config = dict(
    head_dim=128,
    norm_place='pre',
    norm_eps=1e-05,
    positions='rope',
    rope_base=10000.0,
    qk_norm=True,
    extras=['some layers without attention', 'local attention windows', 'shifted keys', 'gated attention', 'capped logits'],
    init_std_qkv=0.0229,
    optimizer='adamw',
    lr=0.00175,
    beta1=0.95,
    final_lr_fraction=0.0,
    seq_len=512,
    train_tokens=632000000,
    dataset='wikipedia_en',
)
Each number is 128 + 32 x the weight over its row's rms, rounded and kept within 0 to 255. Layers, rows and columns count from 0. The size above them is the row's rms in percent of the matrix's.

# layer 6 MLP up, 1024x256, rms 0.0972, rows 206-252, columns 160-191
size [ 96  97  96 109 104 104 115  96  97  96  85  75 105  95 102  89 104 105 113  93  88  87 102  94  96  94 119  96  98  99  99  87 107 102  89  95 106  93 109  96  93  96  98  96  96  89  94]
[[148 128 119 147 157 141 112 100  71 163 166  82 174  63 109  94 113 157 126 115  98 179 127 122 167  90 115 241  99 158 143 139]
 [106 119 116 141 182 119 188 139 134  61 138 168  77 150  76 151 117 137 143 130 107 123 138  60  67  64 102 133  65 138 160 113]
 [132 141 103 113 133 122 166 163  93 120 171  83 136 141  95  81 103 193 165 129 167 132 123 140  55  97 119 138  93 133 147 164]
 [125 129 122 112 112 131 123 159 152 129 140 117 127 159 170 107 164 115 158 158 148 108  90 133 116 131 155 149 116 115 145 188]
 [ 96  98 121 158 131 198  86 133 162 132 136 131 133  81  97 107 104 127 138 125 135 180 128 115 142 117  99 165  51 134 109 192]
 [165 129 141 121 100 158 121  96 120 112 142 173  98 116 156 110  82  94  77 141 110 146 122 192 129  87 137 218 140 123 195 135]
 [185  96 116  82 161 120 149 145 151  95 144 135 204 121 150  53 129 147 120  74 124 119 157 138 120 161 118 202 107 108 154 132]
 [129 107 136  78 110 124 190 190 140  53 106 161 168 131 128  83 126  86 166  88 105 170  52 125 140 130 118 110 118 118 149 197]
 [101 117  71 120 157 156 164  96 147  63 133 126  73 197 129  43 150 102 125  92 107 117 119  50 111 144 158 117  87 139 119 150]
 [173 122  64  86 135 223 127 126 106 145 163 124 160 108 103 146 210 111  96  97 132 142 112 141 105 150 127 188 142 140 170 155]
 [172 172 138 145  81 111  39 127  85  54 136 109 122 126  84 164 178 124 118 159 148 147 114 140 129 101 138 119 180 139 167 144]
 [133  60 132 150 165 110 105  95 156 139 157  99  66  72  98 157 150  73 156  91 117  72  96 117 102 153 135 142 115 117 122 182]
 [109 133  97 178  83 103 173 101 100 111 110  85 141 111 127 100  95 162 121  43 123 151 192  71 116 103 175 118  96 140 156 167]
 [ 94  51  87 100 163  95 117 148 148  81 125 137 136 113 129 176 112 194 140  91  83 114 109  99 102  57 157 145 174 113  87 129]
 [132 151  96 115 133  86 148 111 196 168 139 121 140  73 162 122 144 141 123 125 120  90  98 133 123 127 117 153 121 110  74 182]
 [156 122 107 145 192 184  82 196 149 115  95 122 156 172 121 103 163  89 136 125 169  82 127 118  52 136 158 117  82 177 107 110]
 [116 113  96 119 114  80 130 168 154  90 144 125 123  89 135  64  94 159 103 115 103  74 118 122 147 133  88 205 134 129  96 166]
 [140 149 131 166 178 166 125 134 130 121 138 146 126 127 107  78 106 107  96 142 124 118 132 105 132 122 138 111  90 111 157  84]
 [180 120  90  95 150 154 152 127 130 146 121 125 101 107  95 119  41 105 168  35 109  67 155 105 130 158 135  81 114 153 154 122]
 [ 94  86 150  88  85 156 119  64 117 156 132 130 177 117 139  88 127 150 117  81 144 153  65 112 130  86  87 101 154 174 117 173]
 [152  97 111 109 108 154 125  98 107 107 161 157 170 141 147 140  79 139  92  66 170 198 139 139  91  63  98 128 132 103 110 145]
 [ 86 157  95 130 187 121  96 174  90 149 129 160 189 164 144 139  84 150 214  91 135 125 107 159 156  90 167  85 125 105 120 134]
 [ 99 115  86 109 124  97  78 102 117 112 160  95 149  90 180 148 108 122 156  38 135 169 151 116 118 152 150 196 146 148 132 124]
 [125 112 117 127 117 179 129 133  86  76 155 168 132 142  96  93 114 139 156 118 129 146 180 136  85 114  99 159 126 128 103 127]
 [137 157  14 124 102  96 140 171 146  73 167 129 134 102 103  65 117 137 162  37 134 136 141 104 161  67  57  96  77 154 152 119]
 [112 130  90  89 141 153  70  76  85  88  77 117 122 124  78 128  85  98 174  82 112  82 157 172 114  98  55 119 132 102 118 150]
 [109 111 129 100 150 220 151 117 134 124 219 128 184 134 116  53 135  79 149 121 155 104 132  72 141 110 132 130  76 120  89 165]
 [175  82  63 100 148 106 154  89  60  68  81 137 147 105  97  63 135 170  69 112 137  69  89 121 125 127 166 133 107 137 126 153]
 [105 160 129 169 159 144 141  98 145 122 133  84 134 120 198 104 139 121 129 101 177  96  67 168  55 126 105 152 180 112 153 144]
 [160  92 108 126 203 163 118 118 131 124 134 109 141 111 138 134 160 127 140  58 115  77 133 156 145  96 110  88 144  98 123 114]
 [125 137 131 139 116 182 103 116  91  96 144 124 105  85 140  93  91  97 118 163 113 110 123 128 135 140 131 109 128 114 181 198]
 [ 82  45  99 131 100 149 144 117 140 177 166 103 123 132 117 104 147  89 131 133 114 151 154 114 102 104 128 128 160 147  43 219]
 [105  99 156 126 132 180 118 148 144  97 219  96  72 145 146 170 129 132 131 144  83 153  86 135  73 148 111 117 176 166 168 159]
 [155 135 125 152 120 129 170 173  99 121 174  84 207 113 124 104 134  98 100 131 117 167 157  89 126  77  88  82  80 188 158 177]
 [ 73 111 104  91  99 100  92 177 101 131 103 139 113 152 122 181 135  69 125 105 112 139 121  75 121 110 102 105 113 141 243 109]
 [146  99 160 102 104 127 119 164 131 152 136 180 106  75 149 115  66 140 123 147 110 113 109 143 119 169 119 134 110 161  90 133]
 [140 118  96  91 147 143 138 146 105  79 208 139 137 162 170 136  84 137 134  44  82 177  83  73  95 128 142 194 128  72 124 117]
 [119 119 138 161 140 178 102 117 123 125 104 168 176 153 187 163 128 185 162 117 125 116  53 150  91  82  87 138 176 151 137 174]
 [107  98 125 112 166 157 114 162  92 136  91 148 159 145 232 120 167 145 152 124  76  85  80 174 146 152 132 149 132  96 137 200]
 [136  80 101 121 164 118  91 168 177 118 211 166 136  99 143 161  89 130 114 145  58 160 119  85  49  95 103 174 106  98  86 133]
 [135 135  33  81 101 144 105 162  86  94 136 113 182  90 176 126 142  68  60 175 194 128  87 124 202 147 148 126  64 138 156 131]
 [147 155  71 148 102 117 114 115 147 146  89 175  89  96 112 119 108  81 122  79 133 105 120  96 114 156 137 167 121 172  77 134]
 [118 135 111 127 108 155 137 108 119 164 204 184 111 105 117 121  75 104 184  94  37 156 108 138 142 105  88 176  61  92 106 174]
 [136  97  68 131 183 123 152 150 134 174 121 130 117  72  79 124 155  91 153 140  70  72 119  93  89 145 110 211 141 120 174  97]
 [134 105  90 141 142 119 139 119 176 181 116  80  85 142  54 199 110 106  99 146 130 188 152 136 138 145 102 147 119 126 124 157]
 [200 149 117  91  93 127 151 121 124 130 123 137 168 144 113 128 155  72 125  95 147  86 118 139 110 106  63 102 145 161 179 148]
 [109 136 133  93 154 125 101  78 139 115 149 129 132 159 157 115  82 166 155 143 169 135 103 150  65 131  68 109 125 139 200 141]]
# layer 6 MLP down (transposed), 1024x256, rms 0.0795, rows 206-251, columns 160-191
size [100 100 105 113 103 115 118  88  89 102  73  74 105  98 105  97 106  95 122 101  98  77 104 104  96 100 115  90 103 106 100  86 111 100  98 100 108  84 104  94  92  87  97 104  90  83]
[[ 73 140 113 171 111 112 149 152 128  95  83 158 156 185 153 149 116 150 108  83 143 130 103  96 135 172  76 102  95 179 107 192]
 [105 114 144  95 145 209 159 164 173 195 111 104  79 140 194 116 107 155 172 109 163 127 115 151 158 145 102 172 146  80 103 163]
 [ 90 110 136  96 140 170  98 172 143  99  82  73 132 130  69 109 169  79 100 149 121  99 159 138 121 131 124 188 130 127 104 124]
 [ 99 171 140 118 109  92 129 174 139 146 142 117 179  72 118 122 124 153 142 149 117  88 126 126 115 153 193 138 121  72 111 126]
 [111 165 135 137 109  85 143   4 138 156 185 152 128 138 117 145 107 134 129 105 146 176 152  92 168 137 127  55  94 126 203 149]
 [206 120 173 146 137 196 109 159 108  72 127 113 162  59 140  88 149 163 108  75 156  92  99 187 104 120 109 135 158 165 117 140]
 [111 129 163 122 126 117  60 172  65 149 104 161 143 101 133 190 131 137 115 121 108 108 147 148 131  95 186 127 136 160 145 129]
 [150 133 151 165 113 110  72  93  99 184 164 178  99 106 114 189 106 128 105 129 106 131 157 145  95 133 195 126 157 151  64  52]
 [113 104 204  94 105 122 138  97  96 171 120 197 118 123 150 142  98  91 127 159 124 130 103 166 122 109  93 179 121  69 149 131]
 [169 173 158 147 116 118 129  84 184 114 150 147 112 130 155 148 125 136 106 115 110 120 148 134 155  94 133 135 187 138 102 172]
 [108 126 127 104 145 118 129 124 134 100 170 174 132 129 117  73 129  62 114 145  89 141 122 117 177 123  85 150 132  91 140 153]
 [153 142  92 119  73 114 106 132 121 113  83 142 137 130 127 112 154 176 112 117 140 186 108  96 169 130 195 165 174 110 150 104]
 [151 115 115 103 106 114 109 170 104 120 144 177  90 114 146 158 107 127 135  77  82 122 119  81 194 122 178  57 127 125  82 140]
 [172 105  83  66 143 106 164 118 147 151  70 126  91 126 163 164 139 109 133 160 158 118 115 161 160 171 127 108 110 130 128 150]
 [100 129 114 114 150  89 177  79  60 170 109 180  97 122 116 133 167 124 170  73 121  48 142 120 113 173 147  99 136 150 172 164]
 [ 75 133 127 165  91 145 143  90 150 125 117 149 159 162 189 177 130 141 123 140 127 136 136 144 109 108 186 156 107 139 159  88]
 [ 80 133  98 118 140 145 112  91 167 188  70  94 136 171 127 119 133 125 145 152 128 126  92 104  61 170 139  69 102 172 104 178]
 [172 182 125 135 133 110 101 162  96  92 118  83  99 147 141 163 168 100 167 191 141 135 154 146  91 131 138 143 117 158 123 116]
 [142 123 163 126 125 171 116  94 147 154 133 147 140 168 113  68  81 160 182  55 155 128 161 145 164  94 161 165 113 101 121 132]
 [148 110 172 168  62 150 114 168  99 102 113  53 141 118  93  76 175 131 126 107  80  69  66 160 147 103 108 173 177  99  99 149]
 [ 59 167 125 117 109 110 111 139 123  77 118 115 140 110 137 141 145 105  93 106  89  98  71 118  91 167 136 132 185 136 161 140]
 [142  71 143 101  91  87 134  80 149 125 157 121  86 126  93 109 173 133  77 117 104 137 132  79 130 218 120 190 119 141 131 141]
 [155 144 138 138  90 106 135 151 113 104 151 145 146  96 103 125 128 150 107 148 112 130 172 142 180 124  87  94 178 178 103 165]
 [165 172 172 178 130 117 147 125  80 175  95 162  51 136 129 112 125  54 148 108  92 151  90 161 170 157 113 108 131 163 123  84]
 [ 38 101  80 116 180 128 146 135 188 134 114 114  79 170 135 100  97 139 102  95 111 198 152 114 152 150  87 124 149 125 106 141]
 [115 154 131 196 134 123  96 140 124 166  98  57 177 139 169 142 126 180 111 135 143 115 105 109 135 138 123 102 140 112 175 127]
 [179 117 179 151 147 180  34  96  90 143 157  98 121 103  81 108 119 141  65  89  62 226  96  90 119 107 124  80 146  99  81  89]
 [121 143 142 150 102 116 142 175 116 209 115 156 149 102 155 152 127  68 147 108 114 198 144  76 128  93  77 128 174 151 102 100]
 [160 158 120  84 129 108 143 157 162  85  62 150 105 182 170  76 118 152  94 127  78 196 109  91 171 111 130 156 131 133 124 133]
 [ 35 131 110  84 151  97 117 151 159  82 157 111  90 139 193 152 117  97 109  84 115 132 118 139  99  91  89 146 150 158 197 151]
 [148 128 136 163 126  38 167  75 132  49 169 137  85  65  70  80 118 143 148 145 106 106 127 114  90 168 127 108 154  98 158 137]
 [162 154 141 119 113 134  96  86 125  86 139 198 132  91 164 154 136 131 110 107 168 126 102 142 145 132 153  92 173 112 168 123]
 [ 48 138 136 105 151 120 143 107 145 110 108 123 187 120  42 103  77 153 107 141 149  96 128 112 119 171 138 154 138 116 134 142]
 [153 100 110 206 147 121  33 122 140 132 135 145  85 140 133 116 166 131 152 159  82 147 113  99 182 185 155 169 134 112 132 125]
 [193 127  90 146 138 143 137 101 149  78 115 124 172  95 130  91 144 149  98 121 160  72 108 109 202 144 110 148 133 101  87 141]
 [113  92 152 159 119 132 172 132 148  85 148 146  54 182 168  90 139 119  98 122  92 113 155 131 159 133 146 111 139 123 181 131]
 [117 181 174 126 161  35 137 160 183 142 160  97 140 119 126 139 146 135 162 211 122 174 115 182 134 115  91  99 148 164 111 138]
 [115 152  74  65 161 142 167 162  52 128 120  69 129 137  99 103  86 112 115 164  97 111 136  86 142 128  99  97 121 120 124 158]
 [ 52 132 110 175 121 159 151 139  98 130 144 157 139 124  90 113  82 185  71 104  52 158 136 146 118 116 152  84 188 139 136  68]
 [ 88  79 117  96 130 140  95 149 182 104 150 196 160 169 122  75 149 125  75 159  99 140 154 113  85  91  48 153 127 150  98  97]
 [132  45  85 147 176 151 102 155 112 135 107 141 132  85  69 128 141 212 106  89 136 158 140 121 104 129  98 163 140 114 133  95]
 [180  94 128 123 203 117 152 149 138 111 106 111 148  98 198  99 209 177 121 102  88 159 214 109  95 136  86 125 121 150 129 114]
 [ 65 177  77 131 102 146  94 184 146 128  69 135 144 143 147 138  83  87 140 122 149 122 164 151 125 125 155 132 126 117 136 140]
 [162 190 184 102 141  77 125 143  82  94 168 131  61 173 190 148 157  97 126  94 166 140 112 148 129 166 130 113 123 131  99  91]
 [107 126 140 154 131  84  39 174  83  87 105 158 149 114 155  63 110 163 146 138 110 108 148 174 121 137 130 109 118 125  97 100]
 [ 71 139  97 132 119 147  80 146 139 105  88 140 106 130 160 194 114 112 127  82 117 167  78 117  98 169 162 102  96 112  46 114]]